Part of a small language model's weights.
Size: width 512, 8 heads of 64, MLP 2048 tanh GELU.
Architecture: LayerNorm before each block, learned positions, biases, tied embeddings.
Each number is 128 + 24 x the weight over its row's rms, rounded and kept within 0 to 255. Layers, rows and columns count from 0. The size above them is the row's rms in percent of the matrix's.

# layer 4 MLP down (transposed), 2048x512, rms 0.00549, rows 507-559, columns 64-127
size [ 69  69  63  64  69  76  72  80  90  65  66  71  58  78  60  79  71  68  66  73  80  67  84  67  70  85  60  70  80  63 137  73  65  70  67  69 166  64  73  68  78  67  75  71  64  68  74 294  80  71 398  74  66]
[[120 109 142 122 134 100 109 111 125 112 132 146 165  97 117 124 129 146 111 125 121 138 153 113 135 152 106 104 120 135 146 128 109 117 135 145 133 182  95 141 170 103  88 143 142 132 117 149 142 130 104 122 140 101 148 144 120 127 107 145 131 123 136 115]
 [151 104 134 100 143 127  94 128 118 104 159 136 107 114 127 110 151 121 113 123 124  97 130 145 117 151 133 130 112 131 170 114 124 114 155 122 170 137 154  84 131 106 115 115 107  96 147 151 139 149 125 143 127  94 108 155 112  94 118 150 123 136 112 123]
 [117 138 130 158 111  78 101  81 145 153 128 154 121 127 127 148 122 118 133 152 144 148 143 127 108 127 147 130 146 128 151 104 109 152 139 124  99 149 171 114 122 135 101 148 120 124  97 121 171 137  96 121 125 123  96 102 134 139 104 135 128 142 139 132]
 [115 156 121 147 117  71 128 130  99 157 135 139  88 124 115 128 125 164 182 161 161 104 139 128 102 135 121 128 118 123 112 108 114 139 137 135  77 125 142 160 125 156  80 139 153 115 106  86 143 107 161 100  76 146 116 126 131 125 125 148 121 146 116 132]
 [153 177 112 113  90  83 109 122 121 143 120 128  94 109 108 128 170 154 148 146 151 117 152 148 176 151 111  88 106 107  62 113 156 139 121 108 118 117 149 157 103 128 103 124 134 158  66 137 121 130 117 144  76 111 157  71 155 139 125 151  98 116  84 129]
 [171 106 126 124  92 106 115 133 106 154 135 116 148 112 181 102 135 210 138 151  86 132 162  91  73 163 133 126 114 150 189 149 117 152 117 101 176 137 132 125  79 168 158 150 120 105 177 138  68 138 142 163 119 123  79 131 104 134 107 125 135 119 116 120]
 [126 126 136 109 127 120 127 152 128  95 132 146 151 124 138 125 113 184 161 113 152 125 164 138  98 128 138 142 121 130 133 128 115 121 122 142  80 135 102 116  94 141 140 154 127 100 134  99 147 126 162  77  88 149 120 140  98 155 143 124 118 165  91 125]
 [153 106 135 173 138 109 140 149 111 173 144 150 110 112 130 104 140 157 146 143 156 101 156 137 150 134 133 129 112 152 107  97 105 159 172  82  95 119  98 129 145 157 144 137 139 125 131 149 114  77 143 144 142 128 119 106 132 159 144 143 107 103 135 137]
 [132 119 118 131  82 128 120 129 142 173 150 124 141 125 122 132 132 148 144 125 155 104 174 110 102 124 140 146 154 132 165 132 129 133 139  95 109 127 127 133 120 139 121 176  99  90  91  75 135 137 119 149 153 134 122 126  83 126 139 144 122 120 139 140]
 [117  91  96 131 108  96 133 126 140 119 111 153 143 116 180  75 105 153 138 152 147 137 116 155 109 146 173 112 121 183 129 109 169 131 111 120 128 132 138 118 127  73 156  49  88 136 123 119 152 145 132 115  76 130 126 126 138 110 125 120 142 129 133 106]
 [109 158 154 114 127 138 138 138 152 109 128 158 100 149 150 158 156 123 151 109 133 108 119 158 122 126 159 132 123 105 151 127 171  91  81 197 143  99 127 165  82 123 139 129 124 158 137 126 161 141 139 108 131 146 120 148 157 111 112  81  88 147 128 108]
 [154  83 134 116  98 131 140 121  95 160  93 122 151 129 145 153 154 114 121 116 107 131 110 135 112 139 132 141 119 143 148 118 154 106 124 138 188 117 125  70 156 122 114 136 122 117 110 138 146 110 141 168 183 145 151 174 126 129 126 130 100 128 124 131]
 [174 148 127  95 174  95 123 149 155 115 147 121 163 138  99  93 168 127  91 131 123  80 149 128 101 127 115 120 132 131 123 118 127 145 101 127  90 129 124 136 137 138 147 128 152  91 137  97 144 151 120 144  66 127 110 137 128 121 153 109 133 117 149 137]
 [127 148 105 146 103 146 127 135 108 165  86 112 140 118 120 134 145 167 132 107 151 110 154 149 152 107 145 136  98 139 130 112 125 148 110 118 128 121 109 152 110 189 147 137 126 121  92 100 111 153 127 143 102 123 122  94 130 127 138 110 127 146 126 130]
 [139 163 124 150 137 110 154 108  63 127 139 124 148 152 111 103 139 144 140 155 132 137  94 140 142 143 111 123 166 109  99 158 137 125 129 114 166 150 114 118 129 153 102  98 162 144 116 167 105 130 144 106 160 137 118 152  89 134 123 123  94 126 140 134]
 [159 113 138 130 142 123 134 153 113 151 117  99 135 113 129 114 135 156  73 123 158 127 154 113 108 115 117 141 103 164 119 113 134  87 113 160 144 163  68 114 133 201 143 170 160 153 110 110 102 116  92 162 106 147 133 109 124 147 178  85 123 149 144 159]
 [137  90 156 115 163 114 130 143 162 131 102  67 165 148 100 110 127 117 101 118 125 112 142  95 172 109 116  99  81 171 121 119 102 147 172 118 140 101 164 119 151 114 155 152 119 115 113  92  84  85 106 147 168 142 171  76 147 113 151 150 124  86 123  94]
 [135 124 130 133  68 114 137 135 136 136 121 184 135  96 131  71 119 144  93 131 102 138  87 117 106 157 101 115 126  89 164 145 135 125 106 131 147 121 128 116 142 116  86 145 124 124 115 146 170 111 145 119 159 111 162 153 119 126 142 142 108 162 114 113]
 [138 108 147 159  87 165 127 152 176 161 124 124 162 109 120 148 120 104  89 122  87 133 133 130 122 112 106  96 103 143 141  64 115 131 145 120 132 109  91 101 177  87 128 182 205 112 136 116 178 134 106 141 142 168  85 126 138 141 158 137 148 131 133 116]
 [174 115 108 140 113 147 158 136 130 148 129  91 115 129 103  96 141 171  89 108 149 108 127 139 145  97 136 115 169 112 152 128 146  93 126 127 134 118  88 155 105 118 137 158 150 108  78 123 106 161 127 160 137 162 166 132 129 119 175  96 133 134 135 122]
 [117 101 140 114 132 109 129 134 124 151 127 109 141 127 135 107 151 104 129 109 102 117 135  92 122 151 163 104 128 162 154 105 126 111 119  96 168 118 113  93 114 138 168 125  96 159 134 117  91  87 100 175 153 126 138 146  69 137 128 115  86 127 132 125]
 [114 186 110  99 153 112 141  96 139 138 150  96 115 118 121 117 145 120  88 113 127 137 133 143 154  82 131  96 138 109 163  98 135  95 142 135  90 119 118 128 121 130 153 127 125  92 147 135 148 107 115  94 114 101 125 100 140 125 112 127 130 140 104 174]
 [158 106 133 148  99 119 110 125 147 157 139  75 133 100 136 147 152 160 127 140 120 100 149 125 123 130 179 163 114 157 157 136 116 153 186 115 131 121  99  88  92 156 132 164 151 118  97 101 112  92 152 139 107  97 132 142 115 171 139  97 123 137 120 149]
 [176 135 144 149  93 119 137 130 138 116 108 133 102 146 136 113 175 189 132 150 156  91 142 116 114 123 147 124 125 105  96 150 130 118 116 106 133 126 121  83 116 136 112 106 130 132 148 111 132 132 111 142 114 125 117  96 118 111 109 134  81 114 120 134]
 [125 122 118 141 124 103 146 140 163 102 131 102 134 145 120 129 146 150 124 127 120 143 182 157 148 122 171 114 113 101 135 100 126 109 132 154 112 145 123 119 103 127 160 134 111 145 109 125 140 121 110  98 141 117 121  71 139 115  99 128 153 150 151 123]
 [177 177 123 126 129  94 101 146 124 133 168 139 116 128 157 123 100 204 190 138 114  99 148 114  78  90 140 126 132 169 164 155 109 142 125 141  88 127 127 131 104 151 141 170  87 133  91 114 156 138 127  97 116 136 129 122 105 130 118 140 146 121 103 115]
 [172 121 144 113 111 105 165 130  69 120 139 144 147 151 124 127 151 139 162 113 110  84 135 151  92  96 118 118 123 111 195 139 113 108 133  97 124 124 164 135 135 161 132 130 118  87 130 120 145 160 129 143 115 112 101 147 145 133 141 156 119  98 120 138]
 [165  91 116 100  97 110 107 163 141 136 126 151 148 133 105 114 169 133 108 132 149 115 154 150 151 125 142 141 134 156 103 121 115 163 167  91  97 128 151  98 125 131  91 140 124 115  96 120 144 165 144 137 112 121 134 123  93 128  97 150 116 100 129 108]
 [153 111 144 133 110 100 150 151 125 131 126 129 167 117  96 182 151 171 143 150 127 130 159 135 124 119 127 143  99 141 174 131 120 103 159 130 170 166 107 101 134 142 153 161 127 100 108 101 158 107 116 148 165 116 159 158 148 135 144 148 128 118  90 145]
 [143 126 123 130  99  90 112 165 110 130 106 157  81 131 126 149 168 118 160 147 141 121 118 135 158 146 133 102 134 134  86 102 132 143 140 149 117 149  87 158 117 112 137 111 165 163 146 181 149 145 161  87 105  95 116 162 146 129 116 144  83 132 116 128]
 [ 92  81 122 107 113 121 149 131 116 103 157  99 123 136 154 101 153 102 178 162 125 131 174 133 126 109 152 114 134 130 135 124 148 149 124 134 113 164 150  93 144 105 140 143 126 148 119  92 105 164 140 152 153  92 123 138 154  83 122 133 157 148  96 174]
 [102  98 176 167 109 111 127 135 146 113  94 143 165 116 105 102 122 129 144 159 152  99 126 102 122 115 107 150 133 153 131 129 105 124 166 101 135 117 116 125 108 144 114 150  87 107 138 122 107 118 121 155 174 140 108 127 129 118 124 117 144 151  94 127]
 [174 131 101 116 151 139 177 158 145 159 128 137 104 157 137 131 159 101 109 102 143 113 105 147 144 150 108 144  82 106  91 131 149 107 108 127 120 100 144 144 156 101 129  83 141 141 164 143 131 143 132 133 151 114 153 145 111  94 122 135 149 105 170 117]
 [115  63 167 143 105  98 112 154 138 100 148 144 125 120  95 194 124  66 133  81 140 122 129 117 130 124 138 116 154 136 118 149 127 158 122 129 121  99 136 144  96 116 142 178 122 148  95 159 109 124 133 100 127 143 143 126 122 121 118 110 112 130 113 139]
 [146 142 166 155 104 110 136 115 135 164 152 110 112 129 139 136 157 186 168 182 101 108 133 149 115 153 139 115 123 127  92 153 136 192 108 113  80 113 148 116  66  88  93  92 104 138 140 130 113 146 151 115  99  98 122 119 178 153  88 133 100 109 119 177]
 [150 136  90 106 168 139 102 149  82 160 100  98 138 129 114 127 140 126 108 124 106 100 126 117 116 111 130 135 116  99 129 128 173  89 113 125 175 109 162 148 130 163 132 150 169 127 121  97 113 111 120 171 111 131 135 152 135 158 155 108 143 114 151 154]
 [126 101 151  98 131 132 130 109 135 118 117  94 159 112 169 112 135  89 188 171  96 117 153  82 174 130 159 125 135 112 155 120 118 177 132 161 122 151 150 136 155 149 108 152 102 166 141  72 120 162 117 145 157 104 115  99 141 104 120 133 182 105 116 148]
 [176 149 131 131 131 119 132 114 164 165 116  97 139 109 127 144  89 180 134 141 126 139 108 141  90 132 136 117 141 131 152 128 119 137 136 118 125 132 113  66 140 142 145 142 109 103 117  91 168 151 130 138 120 105 131 156 115 134 128 163 101 165 100 147]
 [157 178 102 136 175  94 150  76 111  95 130 140 118 132 121 149 167 196 152  92 145  80 127 167 136 134 176 118 134 114 193 153 147 110 120 104 108 113 121 113 110 166 159 110  94 149 155 144 128 118 124 113 102 118 126 136 119 121 139 128  97 131 123 155]
 [140  88 162 149 114 129 154 114 147 141 140 146 151  91 110 120 153 134 109 142 110 153 122 131 146 132 155 137 107 153 115 114 129 100 159 139 138 128 104 110 154 134 117 135 148 129  87 138 107 111  78 134 152 110 126 145 146 108 146 111 130  95 124 123]
 [136 125 138 129 141 101 149 150 135 140 130 119 145 106 156 107 131 137 112  88 117 101 152 142 128  96 172  77 118 184 138 103 136 142 126 120 119 124 129 134  91 150 148 140 115  76 142  95 138  95 104 162 120 134 136  99 122 158 133 104 140 123  96 145]
 [133 126 176 135 146 151 162 142 128 133 115 166 133 113 109 158 158  96  85 144 134 112 118 138 123 154 147 101 118  96 106 112 188  87 141 105 140 112 111 140 117  53 103  79 141 161 120 117 170 153 114 157 162 103 130 134 141  98 158 112 146 127 167 152]
 [136 121 153 104 120 157 126 152 104 131 112 106 187 153 157 141 165 137 135 107 106  75 131 159 146  94 134 106  98 128 152  77 126 129 119 127 108 109 150 142 102 122 139 121 111  77 122 123  91 155  91 136 165 134 126 114 135  99 135  93 125 108 114 131]
 [142 130 146 137 130 180 140 130 115 151 112 101 117 144 148 130 115 119  60 100 122 141 154 112 138  88  98 122 128 122 137 123 143  75 121 137 161 137  92 139 163 133 135 117 161 128 107  88 148  97  92 158 148 149 143 104 110 113 145 106 150 160 152 137]
 [122 109 118 153 110 112 159 113 145 148 127 151  95 122  84 130 121 154 123 132 167 101 163 148 143 129 145 113 110 113 122 128 154  89  80 122 140 136 106 174  90 141 135 149  92 125 111 161 133 139 120 153 160 138 151 115 127  98 133  83 125 115 161 163]
 [161 163 161 140 103  86 129 157 134 143  99 137 110  95 136 131 107 188 123 160 133 130 137 145 123  85  83 107 141 131 123 137 150 124 114 129 105 132  73 140  79  91 128 146 155 194 103 125 168 116  88 125 127 107 147 114 123 152 116  90 136 149 119 170]
 [153 136 101 121 146 124 135 143 100 132 115 138 145  99 100 133 186 166 171 109 125  65 169 130 155  94 108  95 130 140 154 122 116 104 100 111 131 130 150 155 120 172 150 170 147 102 121 141  81 154 115 139 108 126 108 148 128 115 153  67 120 126  69 164]
 [134 145 102 111 147 124 166 131 110 138 143 164 131 125 132 118 145 156 132 162 150 168 156 104 101  49 159 114 124 125 123 154 116 118 147 140 113 160 142  92 166 116 125 145 119 148  85 109 108 148 116 125 151 145 130 110 127 116 135 134 116 150 105 124]
 [159 140 145 110 138 127 101 112 116 170 136 118 156 117 109 134 124 134 108 128 116 112 182 109 114 118 117 150 107 147 173 118  92 132 149 137 107 126 103 153 103 147 140 162 134 114 121 110 114 119 147 161 142 112 120 109  93 151 137 130 107 147  84 141]
 [132 119 149 125 113 134 127  88 145 126 109 144 177 128 109 164 129 149 139 127 114 138 173 135 151 102 139 118 154 124 174 151 115 111 111 118 162 145 123 113 114 115 140 154 119 117 113  76  85 137 110 130 176 156 118  81 102 120 116 114 109 112 123 133]
 [172 130 124 135 120 144 129 128 138 146 142 192 137 102 116 151 139 152  99  75 168 168 118 162 124  94 129 113 111 125  97 171 105  74 143  86 145  98  84 138 113 143 139 140 112  82 134 178 117 137 140 111 131 167 123 149 142 141 139 126 113 143 143 117]
 [112 110 174 161 129  81 153 136 126 152 114 135 151 112 103 139 104 184 165 164 110 169 165 117 104 155 151 140 103 160 148 101  93 147 166 149  94 128 108 119 108 145 153 149 111 154 142 101 129 137 112 151 100  92 112 118 118 166 130 176 120 107 101 119]
 [151 108 119 111 141 134 128 119 129 146 140 120 160 120 115 172 168 149 160  98 120  98 109 136 105 113 187 139 172 172 137 138 126 125 147 120  90 115 147 123 135 169 138 139 116 127 107  84 131 129 146 130  93 122 116 139 115 141 141 128 101 115 123 133]]
# layer 4 MLP up, 2048x512, rms 0.00979, rows 508-559, columns 64-127
size [ 90  87  89  87  94  87  87  95  90  93  88  89  90  87  89  90  89  94  91  91  83  89  96  91  95  87  93  93  88 117  88  93  89  86  93 132  87  91  85  90  90  90  84  86  86  94 205  90  89 261  91  97]
[[133 158 125 119 143 142 105 110 137 150 158 134 122 153 107 120 102 132 100 130 109 108 115 117 141 151 124 115 109 163 124  95 142 124 188 129 131 205 143 126 139 101 140 124 148 116 140 177 115 144 156 136 146 127 136  95 132 120 135 146 122 136 136 144]
 [134 117  93 115 124  90 111 137 136 105  73 134 114 106 116 136  96 129 125 127 128 152 186 120 101 130 154 138 122  98 125 149 113 137 148 113 131 130  77  97 151 109 122  99 183 121 123 151 124 161  60 137 110 123 146 155  56 121 122 119 139  83 129 130]
 [121 175 110 130 153 120 123 152 127 114 133 148 107  96 145 120  84 120 148 122 111 117 108 140 122 161 112 139 132 124 127 122 117 129 175 128 124 107 120 163 148 127 125 121 140 109 152 126 131 108 136 119 146 109 122 129 163 131 119 143 140 146 140 105]
 [105  90 117 128 191  79 100 145 107 106  81 165 105 106 118 131 116 121 132 127 108 145 136 136 138 123 107 164 116 166 118  88 190 153 180 130 133 108 125  87 138 120 138 122 128  52 144 134 135  85 112 120 135 104  93  96  73 134 103 123 157 112 143  97]
 [131 122 135  97 135  72 164 103 120 131 152 165 130 147 133 117 135 129  80 111 121  92 110 125 108 108 115 106 146 147 141  92 159 126 105 127 124 121 138 114 114 112  97 101 101 112 142  95 126 112  99 115 124 164 157 125 138 119  80 141 133  90 106 118]
 [128 123 120 148 160 115 150 150 128 116 117 123  91 119 108 130 105 127 121 122 134 189 133 117 173  91 111 130 135 106 122  81 134 122  68 130 119  77 113 111 101 157 114 111 161 142 129 162 128 100 102 101 127 126 137 116 170 130 125 123 117 139  74 150]
 [140  66 154 147 156 138 116 137 123 155 117 125 111  96  92 125 110 129 160 121 110 144 130 127 127 216 100 123 129 117 113 171 118 106 126 133 135 132 123 109  73  90 117 102 106  37 153 179 134 101 161  96 138  92 175 112 105 113 100 121 138 114 164 119]
 [140 102 138 140 110 155 128 118 128 153 122 161 133 110 111 119  81 118 107 133 110 147 132 129 127 174 104  93 121 116 130 108 125 117  91 127 140 117  87 149 105  93 105 110 138  88 154 109 121 108 110  89 131 105 133  94 118 122 123 111 137 171 118 114]
 [118  96 124 177 167 111 130 129 135  97 131 153 128 131 119 115 123 127 145 121 117 114 138 119 130 105 164 135 125  99 122 124 118 156 101 119 120 155  79 134 108 134 123 108 117 183 129 119 125 127 147 155 139 134 112 125 120 140 100 131 123 150 100 123]
 [134 158 116 126  84 109 102 143 126  81 123 136 159 163 126 137 141 127 155 121 116 110 113 126 136 134 158 139 119 151 140 153 132 132 127 134 127 115 130 160  91 113 112 127 103 100 124 147 114 141 134 118 142 142 129 138 138 137 115  83 140 143 117 136]
 [130 135 125 156 149 135 166 115 132 170 128 153 112 160 100 129 105 126  77 139 125 159 120 130  54 109 164 153 181 158 136 152 149 104 114 113 145 144 138 106 162 103 145  96 115 134 119 143 127 132 154 149 132 115 138 148 146 119 114 147 108  81 117 182]
 [127  82 137 134  92 109 116 111 129 177  85 118 194 154 108 127 117 130 155 108 135 144 155 120 159 128 147 109 123 128 128 148 133 136  91 125 123 117 144 167  97 128 113 136 164 139 139 143 130 128 113 120 119 120 183 132 154 128 101 103  95 162 138  71]
 [130 126 128 126 126  92 135 133 101 137  48 156 133 134 107 132  70 132 131 120 119  76  90 126 133 168  88 149 159 125 117 103 115 121 142 137 141 179 113 145  75 109 117 125 158 106 151  80 134 128 157 100 133 131 131 133 153 127 154 106 149 141 119 151]
 [141 155 105 136  98 149 136 110 120  89 137 144 153 105 155 128  97 121 138 134 111 170 165 143 136 111 133 138 132 105 134 125 138 117 113 135 127 124 116 149 115 146 125 126 124 131 138 114 137 146  92 128 136 121 121 167 106 128 104 125 145  77 150  99]
 [134 118 152 136 155 126 131 155 125 132 148 181 148 124 102 123 125 114 127 116 130 159 157 133 113 145 130 124 127 133 128 167  94 131 139 126 122  93 173 107 131 104 106 136  85 147 126 118 138 134 134 111  82 107 143 126 160 121  95 142 115  79 136 130]
 [129 100 137 123  99 140 113 146 151 183  99 142 143 122 144 121 125 128 177 124 118 139 119 127 147 172 128 130 100 173 134 125 130 107 101 118 153  99 139 173 182 113 125 127 176 154 135 139 135 149 136 150 111 155 124 159 171 113 131  98 122 148 143 157]
 [124 165 147 113 152 103 101 114 124 152 137 121 132 178 110 129 170 113 176 149 115 116 178 128 122 130 133 120 121 123 122  96 130 134 132 124 135 146 141 139 114 155 140 113 131 127 142  95 124 105 148 105 125 148 152 128 158 128 142  75 168 131 102 152]
 [106 135 124 154 127  87 119 132 142 147 112 143 128 156 110 123 146 123 112 129 140 212 156 122 148 128 121 126 136 146 147  98  90 141 103 113 116 130 126 139 131 119 121 104 133 171 109 127 126 119 155 132 132 116  82 150 121 124 105 151 141 114 126 116]
 [148 143 110 101 162 188  94 141 120 130 125 128 132 120 139 128 182 110 128 129 136  87 151 133 117 123 126 143 133 142 133  76 151 118 157 132 136 127 105  81 164  94 110 120 107 144 136 101 136 108 159 127 123 114 116 144 119 126  81 129 166 160 138 163]
 [123 130 160 144 148 171  98 128 103 165 121 166 151 155 122 133  98 133 137 148 101 153 131 127 107 159 116 128  82 107 146 151 117 107 126 125 149 101  86 127 115  78 118 109  94  73 126 142 133  99 112 106 111 118  89 158 112 111 115 123 130  95 103 188]
 [129 164 100 116 128  84 102 128 113 162 110 127  91 118 141 132  96 124 113 132 145 133 101 122 142 110 123 167 104  85 139 140 104 136 119 119 130 104  53 156 155 113 105 155 159 131 130 116 137 164 130 128 142 125 159  88 141 126 148 170 140 157 125  81]
 [138 203 123 123 107 100 149 126 132 147 131 178 146 104 111 131 139 113 162 122 129 152 133 131  98 166 125 143 105  79 130 123 133 113  95 123 137 142 137 159 124 110 129 103 149 138 138 133 135 149 137 138 116 100 162 115 132 110  99 106 130 131  94 156]
 [114 113 161 122 144 112 134 143 112 151 117 123 143 150 134 104 137 110 161 139 124 156  80 130 106 138 108 121  79 140 127 135 152 121 155 134 142 143 171 156 156 104 125 109 142 173 118 145 125 110 114  95 109 125 114  94 123 128 123 103 136 144 101  87]
 [113 165 106 135 136  39 110 140 133 102 123 148 145 112 110 127 118 146 118 134 134 122 157 124 141 168 151 120 127  84 140  85  96 144 154 128 135 118  63 114  73  99 107 106 107 106 143 107 128 152  97  93  92 132 104  91  61 121  89 148 148 121 118  91]
 [121 160  93 152 168 128  78 138 129  96 166 112 138 137  94 127 121 136 134 102 120 126 150 123 116 107 104 126 142 206 136 117 116 125 116 134 127 124 138 114 101 109 132  96 142  93 138 148 120 119 167 105 142 123 111 121 112 132  91 152 152  95  73 120]
 [138 187 134 137 146  87 160 107 114 114  76 115  85  44 110 133 108 128  97 125 118 168 145 122 119 159 123 141  95 143 129 131 163 129 136 122 148 134  71 121 151  51 116 109 145  98 140 124 123 173 113 130 121 143 109 128 146 113 132 154 118 159 132 118]
 [104 151 105 101 119 117 138 144 127 144  98 161 162  89 103 127  98 115 154 120 127 148 149 136 118 139 138 147 102 135 114 140 154 126 139 128 144 138 103 145 136 131 128 117 169 115 141  86 130 109  92 132 124 111 105  49 144 129 111  87 116 145 139 113]
 [127 106 112 140 186 143 105 117 130 127 151 154 107 144  98 126 134 138 130 119 131 124  81 124 148 103  94 145  95 137 138  96 116 112  98 121 136  96 134 142 158 131  81 112 114 125 140  67 128 135 137 137 148 133 129 100 133 118 128 140 140 114 121 182]
 [113 165 117 123 123 116 129 127 135  62 135 118 144 120 113 126  70 131 141 121 118 159 174 135 164 129 122 125 161 192 122 155 152 126 114 132 123 144 181 143 161 136 135 116 121  98 131  95 130  95 127 127 165  95 195  65 122 140 112 148 106 125 167 134]
 [148  95  96 141 104 127 134 126 142 121 122 134 127 157  69 135 122 110  94 124 104 131 142 162 112 146 124 144 130 132 139 147 118 111 116 134 132 141 114 119 136 139 121 100 131 101 171 133 152  80 125 103 105 174 119 179 132 206 121 138 105 130 123 124]
 [137 138  54 129 106 164 141 136 123  84 146 129 112 122 114 112 110 130 153 139 128  88 112 127 118 155 117  84 142 163 135 151 155  99 161 135 144  82 127 151 116 123 115 114 173 161 133 135 134  98 135 142 116 135 143 134 123 132 169  89 153  67 159 231]
 [108 122 110 133 138  93 133 139 130  74 205 112 165 180 133 124 129 128  73 141 123 179  99 135 146 106 142 143 159 122 122 109 117 132 141 139 109 114 125 150 192 133 125 129 116 101 127 118 130  79 160 112 115 111 128 145 122 124 132 153 145 154 122 192]
 [153 168 140  78  85 138 133 148 139 116 113 125 133 144 130 132 117 109 140 122 115 164  99 126 104 148 146 125  98 144 133 104  86 105 141 136 145 115  89 116 165 114 127 124 105 127 145  71 129  94 102 106  97 114 112  82 110 136 177 162 104 171 124 115]
 [118 162 113 139  80 148 153 136 121 128 121 149  86  97 145 118 106 123 126 121 124 117 108 131 115 167 105 157 141  72 119  66 120 141 132 124 117 178  75 166 143 140 146 134 142  79 139 157 133  85 148 129 153 137 105 146  81 134 134 117 121 139 117  84]
 [122 108 132 143 168 121 144 121 107 159 117 146 143 162 150 146 121 120 149 125 139 190 139 136 158 142 129 158 114 163 131 112 166 142 184 131 116  94 111 120 162 128 132 155  82 120 112 137 129 132 144 143 144 111 179 111 200 117 121 156 141  99  63 175]
 [159 109 217 135 138 148 116 105 113 112 132 176 116 125 114 114  85 197 129  84 118 135 132 147 162 156 135 146 162 112 139 144 138  56  98  97 140 137  63 136 109 116  84 118 149 111 141 124 104  93 129 138  79 153 119 128 160 148 119 110 106 125 108 123]
 [146 182 106 144 189 133  97 106 127 143 153 108 161 112 118 123  79 105  98 119 124 117 147 117 127 120 121 120 149 124 128 152 163 110 133 122 145 131 132 123  73 119 119 126 166 141 125 117 126 108  98 112 145  98 153 109 137 134 124 138 167  78  98 182]
 [115  97 153 134 135 163  81 102 104 160 122  94 133 122 126 123 179 133 153 127 117 139 103 132 142  52 130 148 105 135 148 171 147 152 155 124 121 124 122 137 118 136 110  94 104 135 148 154 130 157 113 130  96 152 103 110 135 122  52 161 152 133 131 133]
 [134 130 197 176 100  84  91 109 142 159 127 122 131 105 121 119 142 135 103 135 132 131 126 127 120 169 132  83 150 131 144 136  92 101 133 121 125 117 142 164 134 113 123 118 122  74 157 136 139 176  91 151 124 153 111 165  81 116 105 166 117  78 134 122]
 [111 126 105 121  98 145 141 144 126 133 135 141 105 120 121 122  73 118 132 126 114 130 131 121  82 167 117 116 137 159 141 149 140 123 107 124 125 136 125 121 122 138 107 115 162 154 141 141 131  99 176 148 145 127 139 120 136 123  90 122 135 148  99 148]
 [131 135  95 120 151 108  87 131 123 127 104 135 121  99 124 128 172 134 168 154 120 133 132 132 146 148 138 139 137 146 131  88 127 145 143 125 119 101 108 123 119 115 130 126  92 150 108 158 122 136 101 144 116 122 128 132 153 126 170  42 186 133 101 148]
 [122 110 140 131  91 126 116 128 126 103  73 160 156 139 115 118 110 132  78 124 122 102 144 127 150 126 128 139 146 116 139 109 134 122 116 115 133 126 131 143 158 102 137  88 151 141 132 141 124 129 124 129  96 126 133 162  52 130 120 131  85 136 109 137]
 [133  90 117 130 105  83 122 134 112 126 146 109 117 135 144 134 117 127 128 158 125 179 121 124 116  93 112 141  92  73 143 108 131 123 104 121 132 101 160 145 130 134 109 109 127 105 116 104 133 143 125 144  96 160  97 151 110 127 159 163 110 113 161  95]
 [144 115 133 149 121 113 122 129 135 116 108 148 147 168 116 138 134 127 137 139 122 126 120 123 107 150 161 163 160 121 134 140 184 129 138 136 135 168  96 105 138  82 133 120 129 128 158 111 124 130 171 143 160 118 165 116 108 126 108  78 141 110 130 168]
 [110 116 128 140 119  87 117 150 138  89  98 138 160 155 131 136 148 126 114 123 129 149 100 128 129 100 110 147 110 103 137  68 147 135 147 123 116 122 156 163 118 140 147 119 153 116 118  96 125  96 160 117 162 138  84 140 154 140 119 144 170 124 119 138]
 [117 109 155 119 116 114 114 110 105 109  77 128 128 112 132 124 153 118 200 107 154 122 145 133 144 109 115 107 154 154 141 126 102 146 155 138 119 133 108 169 143 138 127 116 118 169 125 106 133 108 142 119 123 122 111 155 209 128 113  88 145 123 132 116]
 [139 177 146 125 149 118 131 126 138 114 119 159 119 113 126 124 142  96 104 162 127 115 126 154 144 161 121 149 131 142 131 117 130 121 143 172 152  87 118 116 116 108 108 129 127 131 172 142 169 103 139  94  74 149 125 118 144 164 125 119 147 132 134 150]
 [134 132 139  94 152 142 105  95 128 151 170 107 177 105 129 127  98 123 128 100 128 137 179 130 104 149  92 121 128 143 131 141 151 124 153 119 134 115 151 112 130 120 113 108  95  84 142  97 125 134  92 122  88 117 128 147 206 119 106 140 161 125 124  92]
 [111 108 163 104 110 137 104 104 145  99 153 161 154 160 135 122 162 139 140 112 121 102 102 126  78 164 133  91 117 145 141 135 174 106 138 120 140 152  91 134 152  86 100 111 151 116 131 102 119 118 117 125 119 127 114 151 160 125  62 111 164 155 125 132]
 [119 117 116 102  95 122 159 151 191 111 138 133 128 140 123 171 135  80 142 125 155 135 130  86 156 106 153 120 110 129 118 114 120 146 122 138 115 142 148 113 118 134  76 106 136 105  63 144 184 126 129 156 161 148 119 136 123  83 141 112 166 127  88 134]
 [115 105 136 166 194 109 128 123 122 145 128 136 138 129 126 127 126 133 132 124 128 169 121 119 120 129  87 133 150 138 117 160 113 113  87 100 128 145 109 169 149  71 103 111 117 127 121 130 127 151 128 118 143 119 135 167  54 109 137 124 136 134 155 113]
 [134 128 169 107 139 103 148 113 121 111  93 115  95 112  98 140 125 119 102 129 136 144 170 120 124 142 110 138  96 172 131 123 119 125 138 131 131 153 126 116 113 128 146 120 113 116 130 105 118 145 125 146 129 122  96 156 126 115 102  70 103 152  81 141]]